From a checkpoint of a small transformer trained on Wikipedia.
Training: a variant of Adam for these matrices, 121M tokens, 7386 steps.
Each number is 500 + 50 x the weight over its row's rms, rounded and kept within 0 to 999. Layers, rows and columns count from 0. Numbers have three digits each. The size before them is the row's rms in percent of the matrix's.

# layer 5 attention output (transposed), 256x224, rms 0.0855, rows 7-18,71-82,134-146,198-210, columns 0-223
085:522528493507517534503525450503482460482484639472486539517487505491511488453475446488561460522465487496587482520374476548400644499529452490488476609541516400500503477497511503503508462529552499452491516507454493515484515605596449498533468436515474490439571468548467540414487497531564506421445385477556526499508533493493541497547476463551489411447467479635466487440527537562491467511493458570510480532465580542536550456409673441525483546434551429442541541515473628432496554433564507569553502436557538461579478472572548553534489469521490461476565540418384514439542486524541502554535520461541506590432518521569529605511543539419473475533415506422543546524470477576459470441577
094:422555514412472499454699565475500491595486537558430548530540517554446457508428463517560534537544487506469500490407444432498594460528522519490434507432470496468553493575561530401601425513460485500450468486525519533448508491517508493668458516419532523487605507549485606543415521603525489496471437517564510524544580577577587476514535480553487423510463543460474448375516459479518613446493512532484542472501439445511481417541453499490458517470524438454480504442501498450423576489496534548502481473498552444427572514480545413438509488579586469505553480448483530534593551482503520516579486515439526546559497551597533521587480469520604509517532508480508488529494468542557454532521
099:520506508492573462616433494496518448521553559535448556499504478511502495450496473551513458488441481496587434471577546448541514507479379537463472585417402406509494535410459472503518446510611564526501565494442475508456478381504534461425492476458493524506507560544455536535507478578565568495396521596473485486522469490490471506479472547514453498389618550515526568460482586520491486415491510522500556529559396463524511317505481482536441516441489494483428617517471490461490445484531529423573483445558571541448371514524539530538488376525489493545544573490429488412478550547443487517580500461526558567472521593507495453560466520545502546470544533503561538470417502496544441446446
098:456536473563519520605466540541430509582560558553455574560540504564452457496546468541526581511430428397466463459510506525423548543511474492428546493486434498502478508487446454536437418513490433496465553527506464459461475503462453460531467530492555490519475481506561422507502530368428510557475562354479530529455479454534563520503562512533544518520520446510510484475470463605442401450468476514488479591513427523524522578620502500551460589548505615491516525421564436428556489518495528410492547580522404557454578558462454463469506437499517489440475460482555520495443527507470544489598517488447475436477633402606491497521497554555533441542537523481445499672521508521428506490543
104:497441521482433494399604472502464474448532471460382528504559512517506454534438417494487439435339441560380474446450515469418457476531531544563448534509554457507457516571594515430516566519500489628473485539479453610427469504492545494442520494520561473556567467592406484476444456405457586602393485471470483481499472488500487486489626527455478535555452550438417522509411487490476540499480495530554430354513473474517470520489471442405547444524501466488515483454518513494454524474503459471475451471511447426427622474414512529474530495547560507479437576530513533608441476535550447518461428544461466496517451504434502450554445466491451528418508505529449496531487481528553484506449
098:556511463494533526427374439554517407411427513476551504532535495495522480450508547471517555560410536496562528439531478482354515516454477542470482542496460473567453452535436378495397584493559559551507426542481483481482472503502495536518577456500512519432456496426496453429492469601519570556419537458516546575518495490486512474550546474514472484499554509519382531514481543503444496462510538508568523437609399573555455552516571389615454595451481504549450489513503534505543503504553480449512505458449422508528547503406553495535475568484492488530500467538540622550489504499460541570556474544521581485537537488382468519500481595400447508385400431493450535473521452559543550454472
098:418478542494451492583519497556446489467638563410389397492508512480560520510489505486557503511437457461583488566473568535534567457425458531498507647401454488512490558429491452530429425568437395563485537478486438527450558459463486476495514448605485504493468541506518552485456534459508499553459475412417518479521500465485507529485546541377496437427525528534540504483516483560516438501540452529579537521531519479443471437410579459459558473488588507519500499565477476518516491504533574499425535590547451579451499544496453500523566398550594459558437573490455515494504544458574455434622485571542521540427584507571431500463508423481523507490496427528583543555466595500558472529483
089:459517438451528454433366573492472568506500554457522486537435473538516486441579493475479437446524538509393468446509512485605490497508591439603516545517397576440510557561478429531445456492469478425532490481493523456446534513516472467538475466562507535572526512489420498417500427561510489502557367421548478554473449531454563427526439492517598456549473506496489482520548475604541520448509516482526505472489574532596533685553499448503517533449478454495564487514599500450484449454502542408469523470470604455659503554514495479503473484417437492499456478442452529404477475473467443491470486497451501552505489499453536515456565597557563485504506561531626552519473437574549517533478
094:399568500552507487547486492485528522555559554551501490443496547519451505474513503513510496500572525486446495423419507472530520523542538529478539502494551526509466472492471500471525418541475431355580490457532475462551529542478424524439464537550493536523563499491338442484476485427501406491489529557532560463479480473430514552632399403412579540565554541530464468434482402508511539519434511489449604417527521383470589681529492470498576563438407514569517515479572455537462533450482575423568464583485522560430474460500481504473510543454487552464527489416501502487552574471486477429525604485541476465433526430475425531440579521547466477515537589457491518454522517522443487531535
099:423539500403530459421465559452558586512493555465515515600412512474505563484539458459560531501596497516409520565513465547457468441613579478527505436551466476463487511517580455425618344408526489509557416508506517558518521467482516453507599493529489514493566528568543425498531474508444486508446431505526497563574431460332508534470490501495510472530452412504484460581519474544572598505474483549449428412456489488541480526473502561537475434482536505488569520594464526454385454497435498563523531555506501480574566478463476489443487478535462514450461535486398469487506429443490578453421546542432498456516535604521548545479499391547446464489499523470535564483533404456472502504457
108:471502492531536485579576427441531491498575503609419503492558482442440517444488411512442486449429438521598519578453487429380575528478411509463466496463572391466486501536533529551505555469476491519489583462485443500463521573559471464455461417480553442485475513544474521437504497425532426453465490511536599516611547490499563469383505412556498600513555502549546564484485548645491449467410457547497535522504432496562395442533555469526515634438405570474496545477433413520493469474508523463420567524545456488493509498537513572536514422561584520582494574495445556499555476515414486477566501432535483520418544540479435515492447509482473477550518470457525518521449496515458452476545
089:503540496453544537454620547485461594548478530460477481505512484516480408483512516480416502430506496481537560495524504562511428463549438523483517503467487524467469501560485619423585462453528502564461567441480553507481432519510389570488553539406479570498510412569443508498539536432565509523513512512512475510573471525584549466542511452507392480520513556417471515484464455509465580487497414451452600413571375442518501434542455484470489418599609463476410415493497381438506511537529449440468514534466594486433539512415534439360539427501547519555451562424500463544449490496501449454449441600493532493535554519574455445581526485567496494489533504559497519521463489504409478560545
084:452452496591513541560531490427554532453531559519444566507527474493472436498560491507497439430508531520640529429487431560418559527589427565543567505474549411507466487488537530492560536548458491522505526421537524491483531558567509567558552423512521580419587478427473531422443526498563479501487392516578552526545523481570580467395470586443510564470447484520613389476461481533487466468551518596581507497479542507559521517504585493442503460433486570436617524507485490559451532462519557590492441506533549446554502501503530499505542438474485484542546554510422546493528497556479532398499565451559455471429430447514501509507539509481476426569572531416587533577472528563397521530433
093:436572579422491455464619513442510516506493487572474510530556524536509484502478536478566517526539495532451466546441410467470509512488538465531492514377505518522465507531512532423563412549470495458401421543460561550474492470451466542556490521455534524512590518503582505590422546480576495552458452535509524544509523599592564469505478486583498463485450593461465431401507450472529594586510541474513530491502396393502490418523387453498496449505483547415459485415519413466490552516451550507478499488504552491440616484491492328531512527578532533582475449469465514519536539462439514503584551464464494520483460654502508473559530493562608547518565508525426443557458485571481436510497
091:451564485467578556577529500474492550529498489426527566528503463512511460499492460500525437447461507456416512465658535510529517455411404405448471542365461434485442546481444500486508501513491566472492612540418533565451544462513476532533431533433540543479524520514439545512489447506532531511503479455384465505545569518547532518505460534528533540437565589506537538459415522605470508340505482508519550476501356536598547377463443434539520530569538524435589547533502484505514514504463562540453530516574513500456430528517449465537515423561509506508489584493537444452514566582510511422530519526486562481472543538511516464568427575611484505493628491558522570515466522507439474456440
087:468589497499493470658400488468485559515533493581374533585510489512449529539482496473503585498556406502518454543423483529450521573496460519476474457559495488525438548497436468415467535514502490497557525570544423351411477490490440449487546492521487442526549566563521468492546489477444495482495521454461488477551423524434512463502497482471490500512481428587499480434552429532517504430530466534500518609532361527502416492553510558485517608549525547410562570516517444468507421480503464447504464506560461457562571576472486505398482445482567516489475468456478507483461506543531534451568472560538498480516583310611441574470491487528524428551503525544566513572429514469512594454510
092:500511533458529471459486482484553446482474507463449483523488504547467501505505542490448533468387499555289529514425403465397433479541505513480534536460463480542394599522489597511506501444554480545378487502488508510399463481468475509504531486472516495526538531535484495461431456460526584492440408548439562501582497514591533436526587532508474481573458539422482442502486487539406530517528454476532437339437522442511497501516394484426505409577550452510567521531549513490514585565549490553484494434423543500402570480410570476511558513529513533558523484502534518533435450471465443591455428566470451486607510570412515449524493490461557525497456522553546494602496501544563474507488
086:492499420475505464449386496491496464502525414495626489437504437520455530456489522430475456533478468575406599562555437476470512528511493511450492525402479527446535445439466441533451548506550525473578564521490491402347414524481483505452489488487508545442447487488512522459464531545579542553416539388481576525522499487518511434514448375555445453584607512404459545471560535478473525441468509440567445490523497553483475419546527479554441585527525449533527534526479530514578514559523513503493454477500545528464389494461576494419466479372505491561522516536556496540437538449510459513430437521513519474520455291429437552471546572451472459473487472469514468462526550513502475553531
099:390493536489521561597440503541488560441535520439431523480455501553445484453432472541491446489501444564498427475551525483529524532446487563532446512426437467588525523479473501603455478549546471447527517521536443509512525469506554487452458507534489549443533497513478537534492558520461524586479479463524500492523433483571506510438470632407572439472580649534637531571429507576467425469490529473562652524585455510464451473459488541476522388564564570586537592568519492514507516473561458471463494509545511507460472586509533477452480418511493500480468492506445543473446453503525458500556411540514497534524508462562429489536518429525484538337581577433549515560562529499603564509431
075:540474468484496449433443544409448516473493542468468501623506507627493461547527455451554434447472532492500445532573480501475447505494590452531582529577430502513527498567484467573461490576462450432568517366477519558481548576488436532462467417612542541486582492583352496454469534548520546471464445468502505466426427440452519478515462472384472471506500503506523453527584543534522528612613595490558488465483528472463528622491512524450533436435426490463524489586473509539427495516545440450449516491500504475601454529565516541548505418414475466517511443505482537471449538435436478512504494493524443512426456436571524499489528500567503482615533539397592560489502439570508496487511
095:408572460541460555561476533545599489552598530506540533529491517558465527443511489524474470507547503440543523371487534514508507511543512406516525491505581635525484502517502506528510426457480424460537530528525465569512457545517449545496505521541524619516488501499467408424430505445488493458460468461504423489416467474423474619529398410396573563518476503479444486500491464502585548569447512444355515437518497505476519584535513521526451506438539476456538539528537534526521496415459510425582420556425510492509519502544463369461534556443542516435522460476480476495511608454584526444557622459595434520465534406558553520373516533496499486525533467504492541403525494521457551543483
094:432458532392496480362482532473471491493476553505475475559463565489461518534498452469570488414494479546418499474505440529475498550516596489538527541532434462547496543486538480542615342516515497520578479480470517507465590513420432468448510474497479529432525466494412482557475512440544445446477475509530483535534417496457492493522449544449477502527538494522405510502507564581421620507488533447478478472392533464479572567444490509530550404466439536507507515542489436536394513493478470548465547595533424528581551419530581523470451491490402458506478558505470594458580384480422590496535514491450450488477468696464555496543502425527531467512556506413511584455500472446502502474552
100:415525487486526484592539456443497493520573566584374566538508481518422512506476486496505436458475440531506515523513504460404520509491439574468421543482489497499521522546560550555600495531434555466515599487458425416542590532522476476474423451481544473530570503507442471506516573455486475450442501496526513459631495526536524462410468469570539498447555503570560519492442559662495471520452470488509573504580409467502463506526526518507498573422490557451444538462439374500502497463503478526404515537534472508513568455526480533556441415557576511570461536536379537408537417440400515436604419439546485579457443586551435539491491515571490522507538526479547551543448479495433514474513
097:491478549469574543562427537496494526515499555501456509548497481553500461493475473464444501415457491587498463501483497511476497496600484529520503492463514507562486516515435600494501401469536505485471522563431553412476508563467487508429532545472492554517566436567439536550553496416616520521437490564515438510550497579560540465542537460467435457536504609491460531459474440543394534442522453474479665428482380502521467492511407496510528382573613540537466461386459384458516505588476463500489474441453547478406608452433493531446520476483507479561412576468448484500434451512454470507487470573537489523572533686568459537570520437540535552494518531534482507540480490468523472483533
096:432488509431524506493569545451564499518527652446475489533514414546558536430483460439530429547527485528370542548539442553498570427437518503542525493529490484513501523467511425641553481481483530530569527455480479589458560458531505439571533459393595457527460499545542623542587471495534453535431480504518550464452550476514420529451511422532538476406480428535508440399492560503486524436469521453483500542434527533507540413537627506498535516526402475502572548447398541413416499491560506529447452525485544586474496536521496444547492490556484518476472529566509487519468471493505535399547540447461538525382487600547517597546525536461475509532483436479476432508506530434378459485523
110:443482464444515497542501490441645486465547542480607595520544558332422489496539553506501518512544610383565516488492462492447537498431548481539564559464512398494399446481595506523543527434553498513525539490485478560470527494487461525491460502504514493499432464473436593562448446488631427472487438474506516508459568397514506507537547424485527482443519439397457428480525629531458480446538489519506425539456510474483562489497542465463474543467490529376501627528533565455477479476445523470554502557460534481502507525510576431567546448546438443466501530446532518478527477542576454489486537509522526484437449409453543506558490539443514391520567452541612496478513507466441592545525
094:424570533403492533496648537491486483499490575506559453513451535508503492506494500463567524485521450467497554469453503501516502470503482497471574533441492559484528486550488459377559392499559508418467454530498538615449525481438435577505495479536472509522602454491476526551414528509548513466536490499437496457484536517527485486555481368551494522483503497498437448455555504548525571537472503521433558458562434431502466416531429504492516563494491454435432482408498429420468442447407545545488552527560592472491621450467510441507521496490569442528476439457486546578488582540483485575571509526470482517516489678578501561487478640596618482534495439495398514411476492528465528553559
094:478556454493507564478608475567565569536516535551416476486475506500507461529505457541519517523500522479503535477533555495556531463504445485473540538492495536461595517501449414442455374469548425482489580537414521571547529443493483504519510528483501496501520513565386397388481512515575480557528486469398511495421606528560436488404432505443502537398556538543513501459497518578555476473509511498461541385428448551511549373506488527521442449441497556478518508546513521562468480486547545502529520493516543615440398476484426482493544551465378505456594453511555444483553585511557498494599608501535559577422592507565542455506410525513523446507609451461528524468466536572442449484482
109:539557536451454422571440529527636556435539450506374535545495561536470525435522473513487504544460562534519500486406435526460440587521444596467482507598400467453536452512485513481513492481460545437528545498507431385452445526547455466533477425478538460525450473562540446470592436439457523509496464494550460535492476571444507472511483513468595427566469426406496402496551404542544473443486574483486541528616413466473469551520506543463504550523538536387552453558579480444470498501444482532457508537491434542514607533435448464457530514515493498532527542474413511511538551488448426508545521515511552545531504328561442489524539470575541479482446565538516590573471517582538524462457
106:489531541489465545450483476523484543469453565433449458480481557513550500477477498495498496507427530495301406440408364513443503513508527528416504498455563505569492523578462545485450587431500480523421467501475529610449475500563518572517540526510494568521524480522514447498471551500423513543541441552524536422580462549530474419499567619428532458539472569526411542421429443487493496607506440523523424413546567475540577512510504513445425418485492474467487505556520540503489468543474448480523487485546481439432550536446545455451485453452511528467532462526582479505504450480540488528475454516578423419616471452386527492500458451491536481395436556528484416527397572556518392538513
102:443470517492512478498498402513535558539552557441533514455551484508484516439449455400490481490466528498384494558532448545436521486492463473500521443466519510441434430564496433449465690410500562589451459489427475533354531548461503449522519512461522388447432484521527526496595479509524538627366478500544514494450492567563574557452566435484472488470602465472451546430479577452429505532516423490553427542455508555538477555483499437519457480511499427518493518499476517457454548552521438510519469463491540560501526591504516448462533426526508501557440478558487555509476482423470537455396480517511473556507424331429461559539523490372493471542471482546530523498505559473500564492537
098:453535500544538454613525587547451595473510473531513541526528487484532561477571569554525506496513532401736424389411560503545557556448550522583549526524445609532529515492483529522433433532546415464515457566513461463470540537565492505481470561510462460457466515549513514510439542458464515499609517480508490567510454486531479468511423480424525477428521458497484431472500465496454479571465509518407617525530485481451502547473422480534555529540593528542531480579537471465522496365495594424526475466477487432436493478500516471437519462498597540492562466460424470578396492523581462490561466494405516413533531466510493420550557508496505533513476604437435493487517503502454537533496
095:476543448457537449521388487406507434502502450468494555609595500481418415476475549520471467382501515448438445506521616418543471517529652378561592489482434415498502493453512504641493505455419485416481467400518448507569525474459539453517451533577502512463511506476501566538492456548456530463453461531515508530439492487466527472546520447505570467521565548426547477554545496436566584480532520475499504451504525599496441578476391542558470482463472467472515543521534525545493479507480459434471504444517495589596426522586424453514459472544408495504505460481494533427545497409444453529424466477514501400528512371489584483531522487528545533469580541498588515500524481549522535532462
102:346454522463440485527568501498598482549589582513490491535472469481438507451514481466482403465534489421351513464460525484552565458400437391562560496466541460488448513438523435529511365534465512487524463495570465502434452509464392460543494487457495528503580481478458592484510466479556484481479524593512484524492450517478513539555525462495649547462473537456525490502406502544525446464508527473460476557524437455513474455501483542501540478489461487526538503595444422400462451475477478451504516623490523589478501541565554491532471516592364438538434528520437566540522526464540476398639493452488571483416483449539513560522473488542522519495572557474494594567537528471501531499440
110:392525542491495504538373477428562465523455560500472514491582474566515572541528517573486545493510467541611509549535485494500436454584436508435505490517576522521559561548479538496484437425528495554531491532540495494545501437469584443519530546498450556552554566510462435547456548433513474449520479535525559475466477503529451555501416499529498455598510474511479551517542478452469606583504543458393513439466481546465563631464448567491497511466516519466515571450536497512429544482473525436486506394445527594605479485436477564499491480475438505484524515523496534491560495501547559568473591469451556512568443780525565492450521401492496514551537573465500542470528509461571514478460
115:418522514466522527504493522471452418500607562554418525546426425462483562410453447488497447521543419524480572501450475475492561394496426487477478497558436435477528493504607471572522416506450509478555529499518494549577560573555505460542588448432560455492539565612461571455488548445453536492469546522572524530482483412418512544454543429483561513408519461574609529533513494617503468468441493510471602540512482514429491440541547568518486585469497509517504552455459555507447444514484588501449528578566523467423480459543510527483467437549592426496535599453487512499512528512479536424612498463497439508407538539559515534499439456529456441514479499514486476533510432459357405571529
115:468527540521475566545458492536416466512497558494470535549510494580457483474497457482458523398478433531524518508441547575585506423573430491514509466521588521502533562511517577421503476493475530551452437507536546485528478500457480523514571588454416482540533412525536524477610513453536539476385533564488481501495416539516559529462546415534385447503431549527500598490521441458484548458468452563483608476530418498571463441460495515504479461541565468600517472324470454479498545522540496484463568470464520455433598446488498514487505446477559449544405587471376513505414478508498505500469452538517482528559509703584508574534538491547532595509469468500433514532485420456522546494482
093:586458513446455493510433490552576480537453356396540517536436492599462474538473476503491462418500513554562471539470525492523491509467516531573455568537478531481433503526435482447496690566518471481492526535454450482530412533525520542435450418526493487535473471478492515402585485479544492588589536530481484492446509454528474473496484410470413637461459525537501507457451507517597478473455512491482408533510572516563510353570500480458529433535498440414488438548480557566521483499573471529497467542551500479496468438542563499440490579413486456440515481526506479516400499560471415501538542534444455517532494471448473480401472608546524475571481412515375395463468514487498492474579
100:482460549470509524495376486572471490497404524388500482475470524581534487467392610492530464562477498502445482436500391528544567542601472478537488521417463503509486431449471452471498525558567495486469554565584560563516462507481585498553504504495493522486542520357549544553482480465508556482523449570518462470482511514519497473592367565562600472493491574540521491467498507484514551484526493503524446528518576479431559525440448425505534497548449472481545576552558547475419526456472528512564433462507488509583472450420527403420488535341348491571494488599463462509485554433463483545518438457463538535543476571401495427441542583492542531477510485544517498483488522592443549539482
093:467505441524546504491651513484497426533461535585377567490641523544542500511501495485549499499442428492521489546477510531384524528552534470491455485412507428535533468442537520513545466507438510529413495407515492461511531521502508394607468555419631439507527593548575577501494426546523436489477537523533546502568526599530504442494517477588486390536511520527557523466518493502484495459466490551557456588545441414524393467483460449526499544500371527505435482461495552431425587560543493492460504399483466485453474495532551505487545485606593525544521553531489519462527460541476537535475495512513568497430486625538534524613498465438509559452395533440459512542468499548455481515476
100:597456551505558426501504470459561426512469500467476500480520526462466540442479518450491543527419563530576480531498527515395527518461519484482439527469514469487513497422524512577525453531496586475430472481453453535373524562424536430502512465448552469522429510550500551402575435450517525437466503544501616473513531487529540477472608536480530520485577460456537611392570454491522403489502470525496453552537481444551397482602469515514524575506479419382462519545458536514459454439514498435470491426497480480487473588535542544476556430579577501492488601421525472486541437607482484599487483580526513520561494590406546637482440552440567511539405468488483558565482516547537493442540
119:487523496487591525404489511507426421498414476567551421468478464427557531510509479473495462423562451556564480503581513503558496434499487524490491460542531510435620437503462502482538547514477441413476423580491382601539447423529500546516490451402509595505505434450493427557482587531493497561474512440496502462562520519456462480462474400504486468442468483586435457502414535468513552432452577486501494511513582541563495403470587452580466539426474470510492448442505411544576443510434524490431507518486537496507584438484492524516423536435486507458474496498454536574493556521470501406559472486499486392400386496385482497520487551621486505474503495443407412499483398440527499485475
097:548547500588540471460619510478457411544530475468445498544593508541479558459494525596493407582432539497523627488540558500412562470484545500480465483469500370485486524490495414502587518536465606422471533402409492594501558479475507540524534499470583463496538507458546533490393412575419533479399554503465544495446551516568530444448505542522553423521553527484501440504503552536553439479463494466467543482537457477525460448547403394473530583454361575397525524533489488509444483478492537429528522445491499463498479511466469451486479408601523481494512518504566526465539446535412536559531548478520526512490522632473477448540445463510474460511509529501452434589423537546454448444512
099:516485532480471525526517450466425445437456472461421523516510534414482537530522417492500486519425512581642529522475547532506514426471491560435498507539511485489507508433436463430496663565472429540559518531494434510578499462472508503463525438530545429541538522455468410416407526493530481460471611471544477512476539504414585450506348504608496515472479474558475556473441496585468446560406466488487497530531561527524523575516551476507575466503463637512488479489513430622490471511458490498545534567527472490526549445591469577487459445451546494450523398458525551510531486546412483469529573503471422532406473390516428431431433557537449526531544501500432445496444521501462533590498
085:460499506473447517472382535487544543529502507376507406469493478384481518436468562421460454527527544509470560573593423546533448474487411462497518493558513428449443395475408422544502445471460571439474517520504478595439382575524519484572529463470512581544513502455507462613496485548498492628481471491536522435570640478487532497449539439495539486531471572466445384406520526477476450413541500420494539456453516491449533514456535486401544462448501436525566492523479554551481491541522553456490507445513564484571538394406470486437448455434451415547467494527538488487514453540478529499533528440521502462524490552388479519450536529477498430527509437560565467499439542524415446515555
091:483539547464508474450248494489501451391570489381492479564429444535457496556499499492494517448453522548338460447433368413549586517510475441501528512563410615455458497552588447445431504499596496523572443565500512554477492545468439516534537452493535502533550425515476435501554482538481477510540474458476453556518489507481553451488456545502518594559514440491429512460549498578540628497470476488483482541479440537461503562568529498509505566608536456491517496478530468494468452497436453495490433527515507496561544511422480408422533461331484449560506492575530503530505526461488464535457427487479485569559514547519470547430512528496517485507498534536496498487543480537524549482524
100:358492564473521554514399506516509550426532501561469514415426490491507453448401480424480537430522507511556471401437483533499571493584481456447453558544430454492437535526422535418455522527530452489517519542443535574563456538471496482568535493486466607566593463483392430493485535505501472569501497482406442582480490476437489495542415446477537557595552473417437514428428465463468536392513498498491469382469620448528556476474531500424462472499570527478543544441590492503454533464490470472538494549508471522547499406467501502420433526358492519463454453503512465473440538474547508445489574500568503454464586473558520433497563544453453541477568495520500408407513551469425499515523
109:549482546512487460405447537569515555453467527417445449422451536524500494505562467525480438484480453521366530458520504442530482513556527489494528555496484511486508395539520547378450480507555540467474563567511480630407487498446480541581459476438525508457455427463511489562468532499425454609476551510443516516563565485497591509429572448543501542506492483496392427477457515596534559475460468479580584491495418389567495485475503487456488477537482484509506511554450453441504464542425502499423449563571563467463569494379508379468512433489495556530504527489529551548490466471415420473574475502439447482468585594488461584494457607503515512405479563492391452599516458528495499558522
109:552446491538511471540505479477461477524454278490502418511566502507498529523471513464553528422489461498593484624459542510462521525466517541564516509478512446490439468471501490508518718523477508597485488446490484451514487516491486499504485439454593454473409508489590489401522495513471511514604575482577539460558541536528487419417548462546416561492447478566510530473482541536528358518496489524510445601516567546502415427527583508464547510493499554550493495509512557571425585517563499531445539450520520397548521501590529578451447593481569506530475394488459504477428441519416524511490433444519465488507469432444512458531478518537491506543470456489423414524480484449480453497534
100:539523483489548499508545567466468501476508489538516534471486477470584463444557500458490400453559490459661487515546722514496418467463545514498496542517519539472542500536444459432469549489404495539499541492403485531499548584552434554497487501542506545456431525621489544478598526448513433630564495530487505406534532521545511484517549422452421465493519554519424495519472469499507412470494408502476602484538494500526460423488508466473476454491486459496452422485494523434434483504535533486389525538486569557388499455499488549430520448576638526490460507443498464512495479518464415474532476507580500448467606494586437547556487483496441471476453434464495506501508492471404383538589
# layer 5 attention value, 64x224, rms 0.0845, rows 7-19, columns 0-223
096:404539518433501498466502475467503451461520517503517539580631605417511516510434546439557525500607512494578533595498478455424472416548468564497568461505515443457483492517406492543454502408501570474505452454459459499421542476581515476471522522532470442511486496505533559503434541447520617363532497565411485544548551460523516538554536506573462543500480468476484572618511575470574535481574536513423526427542507466549519483553548548480499551492540544466547562500435545493504479545485524498531532506533521531446474463408479579456404493495447539372467436370435537422573451544548493603541476403505547426388505488505509472456458536519545465509523440532457506383458452494503509462548
092:454508509387444592485528444533534575514479573454500428524493483454416538540503523443494469522588518450497458510508487477522505544478537501488517560472468572406520559556454508500456463522514420513451561495455465580477463456544476589492472538501412506445507543531447448498506513507508504382420420507496537479655568478583508469549486540430519592494425507455520483475462395444565517507533485551469472384591474527434624491590557469455539538451521428488548431543535504513499503498434470521523517500533567528562552497484458447474484421489496527446462346426500507486517540464519452451460570464394415412497466514556536507506457584578611442528513487450535512440517628503572428532544
100:500448479422533505532535509488489538497468475543550523511432512563504393557513392575528444483417590472519467476584476492599553510594422481452555406471538477437456543524484445527458485508541467520535576509531480528526549475524472460479578522498475556614491460492468431509418512559365549499453487493497536543510495510507473431416476515519487452503534484632439501464582494467538499553546483465458524511488518528556530496470471553598458470354546426515404473505497467428525423493606429453488502512574530474411497559528552451522502552432554480368530452489470440503509531437509525528600551389481434430529558488510488549507488578426498493424572396445577516439568513529503427476440
103:483465469461462384503472528462617615567559476393489640512527550514519531400545535631483526479476494515505523523529422601420551534483455491419525475497509459475581473525525436559444537589461590448488533530517531470487536498407451520483513568449507377514544575465507453485578501455563487498443548502476459544418486350548467477459426562482466506520463476438634592498418460512535547570485452441588497452569461474503476531551434522510485576503556544466482436467504510492518503468588454483524428499513446435513474501453421462456540555490500550555541509473485500542462535526551500586506487528500471550475514539556480525525598556514547524472504579488513523613445525519429570554448
099:465486516427441456497486519478498535454496492494542483492551476356517452442486416446357534442439484489600521488403466459448462516508449439484575491471487548541469463485517468531506485597572457563492456565600531530577414563413497547399485463584472519545424458572494548493537507426459512513528486550537556543590521474543562499508561541530443563478444619505487454428553390541514462524446557537546528421474540523513529520599502581418473451517416524475452499586522470486461515556501492519412476467439488416497590470450475505445541515475340536559529459455537520484475553428562436407511528552472475536453534515495494497511501453494617417510468540473590569491498479541538469463507
097:494446482507582563486463489447467468468542518473474487439492508483448474443572433490536465486564458419512504515452466507350568540392396441473484446442495465506539544441557499450517524443481601525457374513443586522519425471420474499588604557439469550496523512576496570439559520468525480580533542485452578550503486506467510529460514508558463441478464534512571610500628570532399596442600430489560479445456458569539458508497509440538392555548463478481524498520407559509578488504588528552396485515386526424439524559454462500490444444507427469498497571456449492517483533439543482488530452515507463503465544534542566496601541531534433455507442436476551488518528496500435482483502
095:426538498463484424496525507551422538461461482586565509400463563466572531431538483619470375453525453486578466475447535469459564507513570524523497506528482603394419542518532472452446548408497469469542469569434401433466544467515559486390467509514542504494490507517509540502490508539504478532486539568390453523458439559477434531478493524472470483514505501460439553475474528413458541602430432512538521482575548530492479507563465561485514465541518525465430534556490527433515508382580575503461476543495583506494540511543523500456447513509540596438498510522472487557496648446531416555567374520519434422451614531510459455535528512439531517466532524513472544505498482389559554555382
082:486539399495533417484455486506531554598433494515574488441554507433448398514519521522475469520541474503449566581518505516417506462449595471523492583510503439570449565536504398574488502557576536512437465472503514487555509396520553454529416566493518555482466597474485524490534533501481506500489462424508487499480481447560519500558526487611528422589521553542537593496549493458506566504534452489402480476578460517467613510469385487484413483405504486490464504457461472460515590549443501531451516438388517495508443501559488465522473490585452515427449431482452564528539416576488553498647526384530490550485478478548423447465478489616512503564506453466554459509492441516555526392589
097:514509554500502582531454458463482569454449519422468519525545484423495496520474440515499445588517539568417438495477504573523450365448530438446511582520468445549586421473543503408533476471373543451535440421458552502466522491523468516463461459535488439448520596451487442521531537499422495527471555556405464513430406436553491551503472474540514480485484537483436449477473516532563449607513589561504462495581517539554534499512458545552579524497489531556531502507422541499543496561460613469539557617466475559441430448472420549548561499498444388528487398492451491492468547481481445495498489455524578453615519507476486610453561409601440573498537451478510480580419426504499524479492
104:393676463542522505523502574410619543506479528445511564555500508461491424517453520470493539452540552551473377447502545471475450549521508609494504552475465390470413553471459575564539478487498489498543494500556466480503396360526519515433479580506550524551474493576469511510462499536586468453476502431463516528502497495472456528526445530613574376516551556435571510581554446547458555506499518428347510490517529550530482494476430552498537502491503572454528506458586548512441485470471495542565431410446509420512557513473500516460490499488445532441500442515555555537523504487526512496464522559530565531596452478496450496485472418500550431496571563506552492478491581539603506402444
114:497572550491528514550502467542533482526483482426416548512466406516489504493527396551500518503510426507624447510487499482546535442464409514466479525493500441465532526524487430459347498506468522453397570472485551548441479535565500561470461507480488468478627500599453463484403468477488553471529506478448537524558484563513590606463514527460534518427466448480502513525515486518413522446432461515482512502452433535485623476463380521519467609448567508460407510551473467458532455448521501458546603551611455551467407553524580520419476418471499532524482504543550427577502516513494491456543492496496521488455587495541437557495434532500524425505582571511437522494484640608517538428407
100:532481590480505552402509547523433509580528539435471491474446489470379513560485445508514437548448462501471503480484458440498560488402459591440616467567469492420491461495649486560518472552415450597562472474460552426552571486475518506474457584526512516517557398554420553384536450516517448415459488518494510486591453475453431476519592529458497509464504503412533522411475365484480534478494440532464511546485452485538438442470493600518537541577531438465453472495446424511512451591532422552442477529477528490450523528538446506473573478558527518491527490491600558527511501487580451483531449528444460520498508467418448560567521396523600413515535581476531508490422561521463537520489
105:557494485463517548561501517567463540502518508544445407482539484540543480507547572522408514545562552500484572498559457461522498506498419417480429659448470631476493467518530501552484499488513443448460421496510537527540422430508466481615461407478448443545458471398514510476515558615471445505527558505523508503493509589568497526470533487515566597543435518423529439519500485572476471498546413521524499518479483541446494477505500475537420443500496449472478521596405470563452588458436528476391450450563612619506453521526485487623516576475506611504491435433555558478539514470491484488534585444466551461506516461487511543549577562545359506469482500466537459523534505493500449382474